Part of a small language model's weights: 350M tokens.
Each number is 128 + 32 x the weight over its row's rms, rounded and kept within 0 to 255. Layers, rows and columns count from 0. The size above them is the row's rms in percent of the matrix's.

# layer 8 attention value, 576x384, rms 0.188, rows 11-37, columns 128-255
size [ 77  67  66  81  74  79  65  76  71  69  69  80  76  79  71  72  72  70  69  64  81  80  71  85  77  72  68]
[[ 88 108 129  83 166 104 122 167  66 112  90 160 162 164  82 187 103 144 166 146 109 108 139 151 148 106 133 131 106 111 158  68 160 164 115  84 154  92 114 122 123 125 105 142 134 158 138 115 111 132 172  99 116 146 157 156 135 210 145  89 113  82  55 147 140 134 166 122 174 147  94 148 113 130 114 159 184 127 102  97 114 113 140 143 173  95 160 125 104 134 131 107 135 132 115 121 233 199 131 172 136 176 147 153 115 132 155 148 112  79 152 143 139 159 108 127 141  79 125 114 107 140  94 123 140 144 164  86]
 [ 79 166 142 217 161 133 131 166 108  84 130 216 135 133 103 120 182 168 204 108 127 100 118  94  95  42 161 125 118  73 100 104 158 122 122 102 111 172 106 174 119 135  75  89 105 119  88  98 108  50 142 178 166 109  80  91 103 127 111 117 148 121  68 107 171 105 130 170 122  74 118  83 120 170  69 155 149 119  70 155 152 136 130 131 106 105 184 123 147 150  68 140 205 167 103 121 150 130 134 142 115 122 152 105 147 189 158 106 132  78  85 108 113 127 149 108 143  88 118 111 152 168 132 173 128  85 187 101]
 [ 76 118 105  63  42 168  96 149 116 155 118 140  92 142 148  61 126  97 137 133 107 173 144 122 148 125 123 136 119 150  53 117 143 133 142 109 163 137 164 165 120 105 126 181 169 170 111 135 145 144 111 156  34 135 157 127 197 119 165 158  96 101 161 152 146 194 126 134 105 116 147 125 114 136 148 138 185 118 101 135 149 149 127  85 189 117 121 146 169 174 176 165 122 141 135 135  92  89 129 160  63 144 162 104 164  73  95  78 142 198 108 152 175 123 148 151  63 116  90 149 122  69 175 143  97 133 128 135]
 [179  79 149  79 162  96 163 113 128 111  89 102 126 111 143 104  58 108  96 110 187 110  93 148 217 170 126 139  48 197 141 175 109 110  93 136 146 117 179  88 150 176 189 137 141 128 168 121 153 164 109 120 160 151 111 136  94 153 116 164 140 111  96 124 105 164 134 118 152 103 154 106 176 126 184  97 100 149 158 144 107  61 133 108 179 197  69 138 131 145 138 111 153  67  89 107 106 153 139 193 143 131 158 117 202  82 126 142 129 184  95 153 144  72 130 118  94 110 153 109  95  84 136  81 161 179 141 182]
 [113 151  88  97 105 122 157 119  90 112 124 151 155  90  55 165 131 186 154 165  89  65  96 145 138  93 151 171  84 116 127  83 138 100 145 166 114 163 156 133 152 173 127 201 170 152 160 151 129 109 183  94 194 127  87 120  99 125 151 169 108  78  83 164 173 183 132 170 138  25 140  67 162 187 153  53 151 156 158 132 127  62 149  66 157  43 124 153 113 142 137 135 132 169 132  83 152 128 131 135 113 164 107 152 113  76 157  92 117 163 130 155 142 129  66 116 134  94 156 108  75 140  97 119 136 103 187 144]
 [115 166 147 129 135 151 132 153 149 141  82 172  98 118 116  79 146 160 152 169 143 117 157 161 121 138 111 131 152  74 174 144 151 173 111 111 139 146 109 131 143 155 130 142 100  80 101 163 155 158 143 141 128 111  72 151 122 133 151  68 139 108  89 129 146  95 105 141 146 148  97 104 116 108 146 172 137 107 150 142 133 154 101 120 104  97 131 126 152  78  76 155 164 131 156 110 116 143 190 137 129 145  92 118  81 142 102  77 122 128  94 169  81 125  57 128 110 183 166 175 131 121 127  76 180 118 134  22]
 [ 55 126 164 127  69 121 126 104 123 149 144 113 151 107 120  91 241 114 207 120 125 106 149 174  57 103 155 149 118 157 161  93 110  99 144 115 115 123 114  85 136 175 174 195 102 105 108 118 131 140 119 124 137 126  97 151 133 158 155 169 111 118 105 160 141 164  53 133  67 132 138  82 126  82 108 127 127  77 117 157 107 157 141 142  84 165  82  74 115 100 122 121 149 131 135 129 142 112 120 107  77  96  88 156  77 229  97 150 180 122 125 105  57 142 127 147 145  97 200 128 150  97 114 112  97 150 157  75]
 [141 105 147 152 138 145  83  88 106 166 153 114 146 123 122 104 113 155 120  82 109 123 146 123 165 146  96 127 120 108 156 144 118 144 108 132 134 101 166 185 156 139 140 178 109 172 140 142  75  98 125 139 211 127 138 170 102 107 156 132 141  90 164  99 107 206 108 191  66 106 169 105 130 130 129  92 144 110 157 148 111  91 144 108 132 101 130  59 172 161 103 129  98 160 119 155 139 166  88 124 141 156 131 147  82 103 156 140 102 119 144 105 117 132 196  66 106  74 230 140 106 152 115  77 115 153 171 147]
 [ 99 195 151 163 113 155  94 170 118 145  66  78 134 145 132  63  98 110 155 110 152 100 167 167 142 187  99 109 134 132 144 103 120 148 132 141 176 126 117  97 157 118 172 197 120 141  86 140 112 139 145 156 106 151  70 122 141 150 122 139 101 123 103 103 130  92 122 130 131 141 125 138 149  97 114 161  29  29  65  91 147 149  46  97 109 162 150  89 152  98 142 121  90 101 113 172  72 104 160 128 144 157 148 148  33 193 131 138  88 159 160 191 118 144 148 148 107 210 149 122 120 142 110 142 133 148 137 105]
 [117  93 110 175 127 177 119 134 111 133 140  84  94 176 163 123 183 123 161 121 151 133 151 127  89 155 190  59 152 147 144 138 125 127 127  45  77 201 125 193  78 166 119 164 129 113 164 148 113 124 149 111 163 150 131 139  89 176 145 116 151  65 123 160 141 120  77 151  58 121 120 174  87 139 113  87 154  88 152 152 128 106 129 145  80  99 137 135 191  83  76 150  68 105 165 164 135 163 146 104 109 129 133 157 118 183 133 107 174  73  87  77  50 126 128  82 115 150 194 139 107 123 172 124 120 178 129  90]
 [147 177 105 139 145  90 117 100 126 164  75 145 101 126 108 145 184 147  88 173 141 116 147  97 177 116  88  71 142 117  87 187 165 114 121  87 111 145 108 140 190  99 120 103 123 111  37 187 141 102 153 148 104 154 153 159 114 149 133 103  59  82  93 139 143  33 176 101 101 145  84 155 145 206 118 131 196 145 181 111 109 147 160 155 125  79 104 142 204 116  99 139 132 170 156 171 142 125 116  75 112 100 118  85 103 121 188 156 107  89 122 116 103 124 128 149 128 150 157 101  88 103 132 106 121 134 134 118]
 [ 86  68 148 165 139  99 130 122 104 119 106 127 120 112 145 137  73 173 133 102 135  90 150  49 110  77 180 205  75 107 113 121 102 126  88 140 168 113 137 139 126 126  93 125 209 124 135 120 144 121 131  87 136 154 104 126 108 107 193 167 194 138 185 148 128 131  88 105 143  89 129 147  54 135 141 142 133 182 149  83 135 116 115 108 157  65 131 124  69 138 162 133 147 182 130  88 169 179 139 133 131 177 137 170 107 100 132 176 113 100 126 157 170 134  99 100 154  67 119 106  97 138  74 202 120 122 163 145]
 [130 101 109 103  91  67 172 120 124 115  69 147 169 107 133 161  51 108 128 139 192 129 149 126 161 146 124 114 168 172  85 144 178 130 184 163 196 104 120  72 180 119 163 159 119 100  74  87 131 134 125  67  98 115 114  93 148 143  84 148  77 172 150 168 104 103 168 130 134 168 110 174 138 103 184 156 130 145 113 137 125 108 123 121 153 187 146 129 104  90 140 119 161 127 155 172 103 152 166 124 120 115  79 120 181 133 148 162 145 170 122 155 132  96  88 191  82 165  98 147  96 120  64 182 129 134 121 113]
 [141 128 173  37 113 149 110 178 115 140  88 176 138 154 125 144 163 102 138 167 192 189 125 142 149 161  80 120 157 147 147 131 180 115 177 114 156 149 116 100 124 132 164 158 104 118 120 121 120 171 125 116 135 149 138 134 186 119 154 120 124  89  82 115 138 147 171 112 169 184 141 173 147 102 107 131 114 127 111 114 164  70  90  97 153 157 121 125 124 136  61 139 131  69 129 154  93 105 154 109 154 123  87 114 141 196 138 158 180  90 166 120 122  89 116 133  99 183 125 112 105 165 106 158 122 155 178  98]
 [158 163 115 128 154 109 182 193 108 135 167  92 112 112 139  57 111 134 101 118 123 121 104  60 166 165  90 116  99 152 106  29 126 165 131 138 106 116 109 135 104 127 110 105 150 158 131 127 166 120 143  93  96 103 136 116 133 104  69 128 143 137 145 107 151 140 135 101 158 137  87 200 178 129  84  60 123 178 117 106 153  99  68 153 114 112 145 153  60 186 138 119 111 162 114 102  45 100  98 117 150 159 136 120 181  66 159 167 132 115 162 169 226 130 153 113 127 109  75 120 183 154 163 140 135  99 149 184]
 [147 174 111 111  93 138 166 110 142 112 212 117 108 123 124 120 156 170 100 157 162  56  67 105 100 142 116  89 124 166 116 131 127 162 122 132 140 131  95  87 157 169 132 141 108 136 206  86 135 112 105 163 141 166 141 149 108  91 145 142 137 138 163 141 209 152 141  92 131 107 118 176 143 135 116  64 136 166 161  96  86 152 165 188 178 126  88  98 102 127 138 109  93 123 132 103 104 103 196  70 109  86 192 116 186  91 174 138 153 131 145 124  95 112 180 152 162 140 132  83  87 119 121 135 114  84  74 131]
 [125  76  64 100 158  72 133 161  99 120 137  98 155 110 162 116 140 149  63 105 143 156 131 138 195 153  86 134 136 166 171 128 214  98 109 136 138  93 113 115  98 109 191 137 101 128 124 142 113 147  97  56 180 124 100 153  87 149 133 113 147 189 164 121 134 142 142 124 125 157 133 121 182 108 127 123 101 171 120 134 102  91 109 127 129 194 102 101  69 201 127 136 169 115 133 159 107 173 122 143 202 115  79 128 143 139 139 116 189 164 155 148 137 116 151 120  99 143 133 149 180 137 145  73 141 145 112 114]
 [169  97 143 184 100 188 140 117 125 129 103 138 130 158 147 166 148 149  93 121 173 105  58  88  85 127 137 141  69  72 101 168 125 145 149 127 110 153 102 155 165 141 106 143  91 112 133 157 133 112 125 105 140 104 121 128  97 135 127 160  71 131  95 140  99  78 118 176 147   0  53 100  82 178 178 123 160 102  97 138 133 145 167 110 116  82 107 197 142 155 115 181 152  64 184 146 133 152 225 108  75 122 163 126 181  24 153 101 124 184  86 118  95 171 148 116 123 122 119 118  87  97 174 145  99 149 165 158]
 [133 176 160  47 114 139 101  73 161 178 122 164 131 101  87 102 129 113 131 194  96 175 147 204 125 152 143 129 130 135 153 142 117 117 127 190 129 102 141  89 147  99 154  97 135 112 157  63 170 201 117 108 176  90 148 116 167 117 116  78 164 147 112 116 111 100 127 129 125 197 145  97 163  41 148 152 121 103  73 145 145 135  62 115  91 156 145  92 157  85 139 122 124 138  88 151 130 122 155 163 172 118 109 106 120 170  82  82 132 151 130 139 103 139  84  88  83 144  76 158 158 115 109 102 211 101 115 116]
 [127  86 105 204 140  59 185 114 130 106 152  98 127  90  83 126 129 145  92 133 141 104 144 117 149 116 154 170 115 105 202 108 141 132 130 147  70 167 103  58 157 122 139 107 121 112  96  95 150 127 134 111 124 104 106 134 122 135 138 124 134 150 130 185  81 112 147 162 153 101 110  97 180  92 140 144 107 229 145 135  80  97 147 121  56 149 144 112  50  85 102 116 160 114 151  97  99 107 118 143 114  97  82 170 127 138 124 176 117 100 113 113  97  81 113 110 144 175 120 155 150 141  87 139 147 135 118 138]
 [146  99 115  86 107 105 141 142 106 114 126 105 148 169 129 203  99  67  70 123 135 156 119 111 129 104 154 140 119 178 149 172 144 103 148 128 119 141 156 115 116 183 142 169 110 151 157 124 140 143 135  94 165 204 162 145 123 135 133 118 116 153  74 148 115 188 126 145  96 100 165 136 100 132 160  68 160 157 166  87  82 108 179 122 191 139 108 118 137 107 116  76 140 110 137 141 186 170 117 113 135 125 179 161 165  85 165 132 125 150 119 116 129 126 133  94 131 133 159 120  84 109 119 112 160 164 137 124]
 [ 75 108 133 112  92 110 143 138 118 100 128 103 140 172 169 103 145 135 154 110 147 120 214  99 120 133 136 159 105 119 158  35 138 126 167 117 169 117  73  88  97 109 132 140 121  95 107 187 146 130 130  92  93 115 112 162 176  90 122 147 154 151 147 170 145 116 134 127 118 117  89 124 122  90 134 163  76 145 107  86 113 122 156 141  86 169 110 154  54 134 144 137 107 105 144 142  91 135 116 108 148 111 121 157 114 184 116 192 148 107 194 152 178 142 164 126 131 139  72  86 134 150 154 182  90 140 131 149]
 [140 100  53 126 144 110 188  71 152 122 161 130 124 141 160  77  83 159 182 115 158  50 148 160 157 120  91  91  86 115 154 140  89 158  85 105 176 106 130 144  33  78 107 165 127  97 107 195 128  96 121 155 169  95 103  83 134  83 147 112 193 142 141  95 118 123 121 123  84  91 114 153  36  99 123  76 115 107 143 239 119 119 128 143 124 122  97 135 164 101 156 157 139 124  89 109 118 125 108 122 131 128 118  98 153 114 129 120  94 144 132 112 147 121 148  74 117 182 113 116 126 148 168 123 166  94  99 103]
 [171  94  71  90 143 123 195 114  92  93 146  70 113  87 175 174  74 106 141 118 116 148 101 100 137  92 158 142 121 141  90 108 165 107 133 119 130 121 128  96  86 147 128 106 156 198 137 158 160 100 128  86  94 135 192 117 118 116 138 127 144 166 153 136 133 149 137  82 126 108  97 169 196 117 124 146 152 183 150  81  61 112 126 105  75 116 155 194  75 129 193  52 121 143 147  80 150 134 104 194  89 158 130 176 189  83 123 207 138 102 136 145 168 102 150 139 119  92 121  87 103 110 167  88 135  93  91 154]
 [167  32 143 117 158 186 145 146  87  73 146  91  93 148 178 127 176  95 178 161  85 141 103  80  84  85 173 116 167 163 145 107 148 150 136 104  49 135 137 203  67 168 120 111 105 173 165 145  88 125 135 108 166 132 169  70 144 161  86 118 182 154  63 133 153 130 132 124 177 122 146 153  87 166  45  90 124 119 144  87 140 170 109 150 111 150 123 144 172 103 113 116  94 114 135 146 131 123  62 128 106 135 164 173 136 132 109 167 171  84 161 130 150 149  95  85 158  92  83  88 138 121 174  86 130 125 116  97]
 [104 173 147 165 102 144 184 101 123 165 128 148 100 142 155 100 163 124 131 153 139 135 183 104 161 132 144 121 100  70  86  57 104 213 156  89  94 144  76 112 142 156  69 108 121 109 106 167  86  89 202 102  70 146  52 142 151 143 145 205 122  72 106 193 142  86 123 147 130 135  92 153  54 117  93 176 124  90 158 154 169 124 125 138 135  38 115 119 121 152  80 191 116 175 145 137  95 100 132  75  91 137 113 150 135 127 166 199 103  63 130 165 146 175  75  92 163 138 139 109 124 129 173 189 110 108 168 108]
 [144 122 169 130 131 151  41 173 113 156 145  82 123  95 147  88 141 118 152 144  94 147 123 149 148 136  99 152 178 146 141 155 116 124  81 135 121 167 121 179  95 131 143 148  81 137 176 130 139 153 118 139  95 151 212 116 143 147 157  23  81 138 141 112 131 166 140  97 188  64  78 149 158 146 123  70 154 118 102 126  77 146 124 161  78 111 119 167 107 108 164 120 124  96 126  70 185 101 163 131 110 136 224 109 144  74 126  89 134 132 171 149  99 143 143 159 164 141 158 144 128 148 150  84 138  93 115  98]]
# layer 8 attention output (transposed), 576x384, rms 0.162, rows 11-37, columns 128-255
size [ 73  66  73  80  75  77  69  77  71  75  73  76  81  78  79  75  74  76  67  75  81  81  70  78  77  78  75]
[[137 153 247 118 154 118  95 122 143 108  96 146 142  78 173 162 123 140 163  97 131 128 159  62 119 128 171  87 183 157  93 158 150  92 125 171  84  73 143 120 138  95 177 104 114 102 153 128 146  90 161 126  58 130  91 139 151  56 132 117 124 141 156 156 141 156 119 189  62 151 126 165 157 154 161 127 119 121 133 139 154 184 156 137 145  86  62 132 147  59 115  98 169 158 169 144  91  80 112 101 150  97 170  71  84  97 156 139  75 154 148 135 156 123 120 138 125 143 126 132 137 138  96 183 161 114  94 192]
 [158 148 140  82 165 131  82 118 125 126 127  81 136 111 147 141 114 105 146 147 128 116 171 132 119 208 178 145 128 151 107 137 102  79 104 102  77 118 113  63  95 112 169 125 137 144 150 129 146 170  93 133 137 127 156 177 165  59 150 118 153 148 144 156 136 137 146 130 142 188 135 162 117 113 177  74 153 158 210 162 119  67 124 148  99  67  78 133 120  62 209 118 124 150 128 210 127 148 164 119 178 160 143  96 131 129 132  92  99 135 205 120  89 170 100 106 105 134  81 159 136 177 122 124 147 130 124 147]
 [101 126  96 218 163 143 193 148 186 143 130 136 164 139 118 153 129 146 122  83 170  57 150 164 130 176 158  87 141 152 137 128 120  69 106  66 200  80 114 138 187 115 131 169 145 167 145 120  70  78 112 140 119 132 106 102 123 137 164 106 112 151  99 107 123 122 138 134 126 151 103  83  74 120 174 155 109 144  79 107 141 112 117 159 126  99 180 137 128  74  46 160 129 118 151 113 130 132 158 149 128  96 107 227 107 119 159 186 172  78 127 152 133 134 141 114 169 171 144 101 144 112 224 147 173 136  86  88]
 [121 143 101 114  93 124 111 126 111 139 121 120 123 146 115 156 172 137 157 120  98  94 165 134 140  74 128  87 170  85 134 127 148 152 178 173 148 142 164 158 112  91 112 159 168 158  84 167 164 119 142 144 119 106  94 112 125 154 143 145 145 125 219 139 145 110 120 144 111  96 106 108  89 197  82 181 144 131 106  76 212 191 119 106 112  84 181 179 112  92  60 107 157 145  99  92 153 147 100  87 114 147 143 223  98  99 107 115 132  81 135 104 164 145 131 145 154 147  88 145 139 128 153 157  79 159 157 145]
 [134 173 124 141 153 130 141 105 162 105  92 121 172 137 163 117 128 128 121 111  83 164 146  69 108 132 192 152 127 115 121 187 123 160 116  98 121 137 102 101 123  74 195  74 163 104  83 167 183 135 102 181 111 106 100 100  89  94  59  56 129 134 154 151 149 110 152 140 138 125 118 132 144 125 144 134 151 148 204 126 157 144  99 132 118 117 126 162  62  78 108 156 116 165 141 149 148 139 131 150 148  96  88 143 117 121 120 122 117  92 112 112 151 113 118 105 156 113  61 123 112 137 204 150 119 111 124 198]
 [115 110 124  82  97 145  92 115 143 122 161 128 121 120 103 144 133  78 120 170 142  94 119 114 129 122 166 168  92 137 121  58  48 133 139 165 123 116 147 137 173  94  93 159  97 115 100 112 122  77  95 180 124 140  83 156 129 137  98 120 178 141 105 117 127  86  95  83 137 198 141 138 178 179 133 114 128 126 159 151  89 112 103 128 158 187 128 157 101 161 151 171 173  56 140 141  70 101 130 140  81 171 170 182 118 145 154 107  87 100 128 197 146 159 125 135 127 127 106 139 179 142 165 174  96 195 182 165]
 [183  94 117  93  95 106 128 182 171  28 177 123 160 110 106 152 113 152 153 180 108 152 107 123 155 172 145  99 120 145  64 155 141 126 139 170 111 164 142 104  73 130  93  82 120  99 161  93  85 180  92 160 139 109 130 128 125 113 122  91 140 139 116 120 112 119 174 150 150  99 142 199 210 148 125 109 130 154 137 113 137 121 123 111  98 132 137  95 169 158 159 129 131 202 176 126 105 108  91 167 143 127 142  44 131  58 112  41  97 123  89 159 138  99 111  74 153 201  91 130 137 130 117 153 159 142  92 127]
 [ 98 157 164 163 102 124 177 156 129  87  97 136 168 123 117 146 121  95 159 129 157 129 131 136 167 171 116 137 103 138 173  80 148 120 201 162 160  72  88 127 134 159 126 123  95 118 130 101 130 132 138 115 102 122 160 118 182 153 125 123  88 138  36  97 133 106 133 121 146 151  65 171  84 169 105 177 126 146 171 127 143  98 174 142  66 114 120 105 115  73  68 174  89 150 115 118 179 110 108 159 101 130 131 134 122 180 170 136 144 128  87 126 115  58 102 202 120 178  60 128 156 170 107 133 127 123  83 192]
 [169 140  73 167 131 159 156 124 156 141 157 140 108 104  80 124 221  65 104 155 143 127 180 109 147  78 144 176 104 124  94 120 111 133 108 102 158 118 139 163 154 126 146 138 147 122 171  98 147  85 133 138 153 175  88 124  81 144 171 136  75 157 126 104 109  69  66 125 137 150 159 138 108 184 175 150  97 124 154 108 123 131 139 167 147 213 129 154 106 220 117 131 172 117 115 153 161 164 167 101  45 125 114 101 127 112 126 138 138 119 132 108 102 129 113 169 143 143 172 177 146 121 153 127 151 110 178 134]
 [ 96 101 151 128 118  96 130  84 159 122 104 157 183  95 115  98  64 132 131 155 138 147  95 100 149 165  95 142 101 165  63  91  99 111 170 150 188 111 139  62  96 145  58 125 119 127  79 112 117 119 102 137 121 133 112 135 147 120  82 142 138 100  99 167 124 149 143  33 185 148 160 145 183 153 132 119 110 136 123  94 102 123 150  99 146 121 153 103 167 163 158 195  72 165 133  65 104 120 135 168 127 168 182 119 110 136 174 168 100 195 132 161 114 165  52 147  61 147 113  72 137 149 156 174 102 176  53 139]
 [136 163 100 160 163 124 116 124  19 125 141 134 118  86 178 137 137 101 164  66  79 134 159 103  95 145 160 119 144 123 135  60  91 104  76 131 139 100 116 147 126 122 132  62 128  78 125 112 164 145 114  84 140  92 114 158 145 111 108 126 163 147 189 159 148 143 165 108 132 199 149 132 105  95 129 131 155 120  86 101  94  57 127  86 195  98 164 167  94  94 158 123  97 165 133  95 120 176 116 169 113 149  90 252 190 163 172 121  72 105 133 170 125 186 137 161  84 132 159 107 139  91 113 180  85 169 145 121]
 [183 182 128  69 137 146 150 174 160 161 109  93 142 147 111 144 214  71 129 125 147 144 143 123 154 146 150 162 200 146 128 155 157 121 142 102  94  79 141 122 105 136 169 141 152 126 122  97 138 141 109 178 121 147 156 104 190  78 138  72  78 131  61 135 128 115 150 110  74 117 117 138 132 150 155 147 127 117 137 111  97 178 194 164 160 187 102 111 107  95 116  90 121 108 142 140 176 105 151  86 187 136 151 128 139 137 191 174 116 124 180  62 141 106 136 154 105 156  85 214 108 121 140 136 108 142 181 205]
 [159 168  51 110 118 129 112 105  89 111 183 113  95 128 110 112 174 147 112 104  74 138 125 146 127  52 142 121 149 124 151 119 131 160 112 124  91 178 177 147 130 108 108 131 204 143 150 135 170 132 133  99  95 124 132 133 114 135 154 126 146 105 210 128 155 121  60 181  97 108 184 108 174 154 107 123 157  94 102 123 142 167 129 136 149 142 131 116 136 201 158 134 160  90 112  93  99 172  95 104 109 179 130 144 105 107  86 102 118 127 148 114 160 187 159 100 142  91 183 135 185 133 150 103 118 114 186  90]
 [ 81 156 144 177 104 111 164 102  99 136 151  98 158 119 123 134 132 120 131 127  67 117 134 138 128 127 169 141 120 151 149  87 110 137 164 108 137 134 140 124 160 173  88 108 213 164 123 131 167 118 141  93 112 122  95 159 177 146 184 165 160 108 156 182 147 108  84 127 103 155 141 163 109 111 128 145  94 120 126  98 137 180 102 124 127 132 166 124 154 156 143 135 128 122 135 113  73 139  89 136  72 161 130 130 104 121  68  98 108 182 122 172 136 115 133 145  83 131 125 141 195 133 135 162  97 171  97 133]
 [136 142 160 156 177 133 157 113 100 174  87 147 144 152 120 116 154  97 122 134 139 109 168 128 105 160 125 169 156 125 143 129 149 137 135  90 143 180 139 168 126 184 138 122  99 139  90 139 149  83 145  91 151 138 131  90 116 135 182 139  69 148 143 129 132  97 102 147 122 167 114  92  91 160 149 114  72 122 126 192  74 176 115 155 185 109  77 185 168 116 122  85 110  81 145 174 150 131 173 109 121 106 119 197 165 162 137 131 149 136 116  38  60 123 154 150  94 135 118  99  79 156  80 102 141 121 112  87]
 [110 121  94 131 157 121 118 118  18 179 130 122 122 108 107 150  86 129  98 150 100 187 175 138 127 107  96  99 123  79 126 115 152 131  84 126 114 192 154 159 123  97 158  97 113 105  90 131 162 150 134 138 126 135 141 136  75 155 106 100 126 165 122  95  85 146 129  64 115 128 130 115 151 167  91 173 117  64 123 124 148 147 131  66 134 121 129 139  82 177 149 110  69 149 117 120 148  78  67 161 142 168  69 181 111 127 140 164 112 152 158 136 163 152 105 106  96  57 108 149 120 192 111 139 120 130 126 107]
 [124 163 157 146 129 147 158 124 112  96 113 157 115  82  95 113 134 128 136  88 121 141 128 135  98 103 134 139 145 120 143  62  96 205 141 159  88 226 170 166 166 195 108 110 166 119  93 160 191 119 166 110 126 118 154  84 168 188 173 130 114 115 114 100 140 138 106 135  76 144 134 156 113 161 108 105 115 155 136 135 117 198 133 100 118  76 153 114 139 139 131  99 144 132 112 143  96 150  69 142 105 154 153 145  87 131  95  94 114 183  84  90  89 146 122 179 134 123  79 120 135 146  82 161 104 114 128 105]
 [133  89 115  95 132  70 107 126 166 153 142 142 109 146 157 135 106 156 175 109 108 123 168 170 174 128 112  78 149 110 100 123  91 101 107 142 148 142 130  80 107  96 116 106 138 142  93 112 179 167 112 152 175 145  96 173 142 144  71 146 149 140 124 155 154 181 121 109 149 204 182 112 176 136  96 119 164 162 176 122 221  67 134 134 192 123 144 130 116  87 137 111  86 149 114  63 127 140 105 171 159 185  97 190  83 131 174 164 166 117 147 164 167 130  72 123 101 134 174 105 137 159 180 142 101 112 132 142]
 [ 84 133  49 117 124 106 146 131 137  70 133 118 108 158 146 117  84 138 104 152 160  77  37 103 140  78 154 183 121 124 169 132 106 120 193 132 101 114 100 117 153 122  98 140 121 141 122 158  71 138 114 151 122 145  93 142  95 107 163 151 134 116 141 110 109 104 136 129 116 101 135 103 122 108 113 102 118 118 125 147 124 140 133  93  51 133 159 116  95 148  94 132 183  89  96 177  76 100 130  67  87  91 190 147  89 125 114  94 103  96 116 168 101 187 171 133 211 143 147 179 162 102 158  98 119 136 148 127]
 [186 131 172  64  89 112 105 134 131  89  97 155 165 116 130 135 140 139 125 182 111 118 107 139 159 129 138 171 131 124 162 169 173 217 108 218  86 220 182 138  84 143 131 113  95 144 103 144 136 145 120  96 156 146 132 140  92 107 129 113  91  90 161 120 148 152  91 129 127 151 170 143 177 136  90 113 135 111 101 131 107 155  86 134 117 131  79 117 181 212 189 142 143  64 126 113 117 159  86  56 143 166 166 123 140 152  81  45 145 119  90 101 153 146 154 129 126  72 140 125  85 116  70  69 117  92 144 137]
 [106 148 153 135 134 114  97  95 162 178  70 138 172 124 129  95 123 176 117  50 111 166 111  86 140 101  96 106 154 101 110  98 125 103 144 120 131  97 143  89 157 145 103  89 165 113 116 130 125 116 144 122  45 108 118 111 155 153  93 150 132  90 117 146 140 180 136 122 145 147 143 129 118 129 102 173 146 136 119  91 185 194 172  97 104  58 145 125 120 127 125 171 122 131 141  37 114 130 115 131 176 117 114 138 116  80 141 175 148 138 105 114 184 184 117 155 145 133 168  93 167 127 148 162  67 167 100 153]
 [182 122 180 141 162 109 143 160 164 127 133 120 154 111 100 130 177 104 144 177 165 115 139 147 117  93 136 133 117 159 109 159 165 179 116 161 116 147 144 162 115 147  55  83 159  95 160 115 136 118 154 142 146 180 135  86 107 131 146  94  93 101 172 105 141 130  95 174 133 112 189 187 162 105 137 110  89 127 159 131 106 115 149 133 169 150 127 129 211 219 169  79 123 114 186 153 160 112 130 144 111 157  81   3 103  90  80  84  96 131 137 102 129 122 103 127 107 165 147 121 152  55 102 111 174 126 137 108]
 [116  97 105 125 103 162  70  85 133 144 124 157  94 184  92 133 142 128 107 179 155 156 133  93 157 138 122 105 104 128 144 131 105 108 168 161 165 161  99 214 159  99  91 143 145 120 139 101  97 154 149 137  77 212 127  58  82  86  78  78 113 115 114 157 129 168 138 123 186 128 144 138 114 148 148 139 107 119 111 137 137 134  95 141 151 152 196 137 121 110 150 111 145  98  62 105 190 117 106 233 139 161 124 119 132 150 144 166 165 142 177  85 112 107  83 124  89  60 126 101  70 116 180 169 138 178 104 155]
 [138 188 170 147 114 144 140 100 166 144 109 179 136 175  91 114 151 166 126 146 132 116 127  96 113  97 135 175 173 131 151 155 141 170 135 172 114 144 162 120  81 139 124 134  65 128 121 105  97 176 125  98 132 136 143 103 144 105 106 150  93  61 154 147 149 134 109 171 111  98 175  98 116 119  71 121  61 120 139 183 147 132 147  85 208  49  73 100 150 104  92 106 158 125 135 145 156 116 147  92 152 116 113  77 145  77 143  71 162 134  98  37 120 141 150 125 117 129 148 122  72 132 104 113 190 153 143 113]
 [ 81 134 192 154 121 133 110 105 138 160 122 119 205 135 125  97  99 137 131 101 167 100 125 112 134 184  88 153  82 185  46 127 120  78 158 132 163 102 119  48  88 192 114  70 157 135 113  88 100 153 110 115 101 133 158 119 187  99 145 149 131 127 132 123  73 146 107 102 136 122 151 142  89  90 180 148 108 152 131 166 131 138 162 104 168  64  90 102 136  86 155 103 150 148 132 141  91 136 153 181 197  61 136  69  90  99 168 146  99 165  78 119  72 115 103 130 117 161 136 101 148 142  76 153 143 140  70 205]
 [182 132 171  59 201 106 116 118 146  81 152 149 153 144 105 131 132  95 162 118 130 113  89 113 102 155 128 106 164 122 125 228 102 169 142 125 125 139 146 191  67  87 115  98 185 124 105 104 180 107 141 135 147 101 120 117 113  80 133 143  97 170 115 176 137 132 138 168 143 138 128 151 192 128 151  74 125  98  90 102 155 142 111 185 168 208  81 157 161 125 182 101  62  80 169 128 168 111 139 115 167 156  96 202 154 152 176 116  72 118 166 123 120 156 171 173  75 140  79 129  83 130  86  98 141 130 115 140]
 [ 76  98 116 174 117 162 159 121 138 177 103 124  95 113 137  98 113 104  73 141 126  79 119 113  99 139  98 119  96 140 142  62 108  40 121 126 129  87 119 132 123 178 127 139  58 126 135 132 129 103 174 130 149 118 121 104  85 126  98 174 119 116 109 141 106 108  79  68 131 197 170  86 111 154 122 187  94 154 161 182 128 138 114  49 128  96 134 121  62 124  65 110 169 115 116 101  98  95 104 117 154  87  99 113 110 170 155 160 157 156  53 143 100 128  86  71 132 117 125 109 150 159 150 186 111 153 101 112]]